config.yaml
d_model: 64
n_head: 2
d_mlp: 256
norm: "layernorm"
rope_fraction: 1.0
lr_head: 0.00719
warmup_steps: 200
decay_shape: "linear"
train_tokens: 114200000
Each number is 500 + 25 x the weight over its row's rms, rounded and kept within 0 to 999. Layers, rows and columns count from 0. Numbers have three digits each. The size before them is the row's rms in percent of the matrix's.

# layer 5 attention output, 64x64, rms 0.193, rows 0-63, columns 0-31
101:463510542571552497490512511467528554496510478505506449503502500502456496486518468501500489505517
098:489485515532523507539507473467520488515519505477515591503510485516478530489490458523496479505518
087:488520517503478516493540460522526513465517509469487500487485490483488492520475505485519519493511
102:529519473502420525514495489477519481520486488523511482486533508518489477506493531562467494483500
110:535496498481489482488489496493498497475516507514533520509524443486540484501519476516501488532515
096:496482498519503507473516487521464449497519492532471497493501489448542495514490533508492496531448
110:472484511489504508480509500471501514500457492474451518536509457484487498494519536482499531476519
106:537487518495492509507526473461501499523523446461539533519530485482495490497505496519455511461493
100:489526451531502503566519513526485528545468509521532498476485535509495495551493499462498472514529
111:511473456453467502486499492527516475511543481463475507490464444473476460488463460490498490508533
092:530509460499519516493469473492488494513511507499519505452503502474516458529486501541511494494483
103:494482460489526515489534561532502554517508520516482519486510515516521497433511498451531505489513
097:471471524479487496512486513487509509528518594469503519504506542527511524508458472499532512484462
101:533517527473510519507481460453515494484499471473498492475473498493510479512524531473487544482503
083:530500521530477465488525500499496493493484537507487478500537539531464544507515482468534530540475
107:495523469542479543477538521494475486520436460514494511524448478507510487485527489461508481517505
100:490518546511546517493504515474529518469468482547494479493512558508537497487475525488526463490484
109:519496508548543509509508472501472519535522524496491522489494497497439478490486506515500475486530
103:503534552490481489489495502477474497509517524501468503527501535517556512525520504513533508474475
099:484527511469479531485454545522517499475516492475498464513531480517484484472509475534463509492505
083:502475512540510540503474507512507493535493492549495521531510518450522492496513507488561479527531
103:509478529526515514491468548517495523512476515539532448535534536453546474479504498536484479487465
097:478529500458534493487462495487477508472505498553494482476532474518519523517473506498456514496486
109:514532492494480505524521516500508519484454538559529530481469501503530522506492480521485500482432
096:502556546535463527465507515486492464513494471483515530458502496500541534468513490484472515531492
099:527508513533520470479458478484493495546453514519510455508501504487563519514512499511483446526512
091:499506560495564498473487515486482533501443489505502445496492538481510518501496466480506446520492
099:482512528527488499490514504481492561520534474477496505492533501483531538512489521462476538434503
086:513458497472522488503532515476481504509542524460446459476508532530459543503493512538522502482499
115:489538514492489459538523500505519508499533542516486543484526495475489480493496519486500505488547
106:452514505527471513524488520495545474490506528482517530502505494491488489494494529495521492484521
081:522501531447510494512466501521524514538515533506469513497518467508427536517496485520492518533541
094:511504492420516494503467519533521526455542480478504504500525478498480457486523541487505507522523
096:521445509524520519492490477529538488421494477488498487495517487548499529486508473551494521507504
105:513518496484533471493494488498468515479468536483456446467454521511526528515523492516487511495505
106:493490513449512470525470508535489480492511506529461492517443474504485528494452504471518493477514
115:543449512489531506540512534515509498480512489490533538541520486495451485481525511463491490516475
095:498506525515487494467514499527506443499491466540517449466508481515519508530501504459531467505487
094:519505461522476514491508520552496535484461477510474501521481455546484509495459500489486478480512
095:495454502510504476568521525503514475498494506521516507486455475491472478512528488485472543472493
107:458500436527477483502493461562522467504512495474550540505501494511517477520526526497494507493522
091:495517506561533501490488515505494497508455501510508489495477502540494501535450530548486473489502
101:468477475508514534532537510513501510475528500456499514482467514495525502515478521446472508501542
102:497431460549538501520492491498514478490519495483492496484477523488452549477527483538529485509497
104:497492518494497514492497485492537458479516473446491488525530525516497518439500485462536549520467
111:498458498491512494448545509467491478508541500473497478517512489513508497489542512490480535474467
113:481492508524466494477477478461455545501472474514482487511479541507467508511496465532553517525513
102:507550521488510483514493449529492460487488553476496507524514481520538520521542503543451480520533
099:474508469477423516519534490476456466503487492446493504496501491518497522457510463507523502523440
090:502524511525455469488473472503511473470484479508494460523515508448440492499491524501494483551457
107:501489463483501536488501511495458516464526518507576462494487503505480482480521480552531504528491
095:542478510483479491456505519499493511526492486539441469498488523502484487538483537505494512499512
119:471486470464473469517461507459477520461532534473552523499474501456533505527447504477488524522528
094:520490536446538481526516517530507518503496489539525522514505504509477479531511513491495483504490
094:513494452499485488494500535537467476535520556485489544517493489476476483500494487457521516448486
096:489518519528500472491489457498512519528510439533513467468539517474535465531456506526498491495504
091:493538486508480490498537516474469513529517518483480529498555551489455488508508493481466508521522
105:486547479508492485461537442489531501505496509480484468519456437530488510459470511510517501505503
095:524491489501500513537439532473481464503489474535482520482490499512523479482489494473479490515513
090:519516480495503520529498477503492491517487504559513526494503487507505534497503566492469492453508
082:502484473473446500502487530528466486535494474493461475485507490491467491530536470501474502480529
101:521485519490531520459485489506530480495488463459497510549443514523534483508522475480511516514465
106:452498464494489476505546503520534516494504484507526505487498538492516488483537503528527499535459
103:474500489434538474502475467503516528494477515523516514518520515516532502500491491535515485473505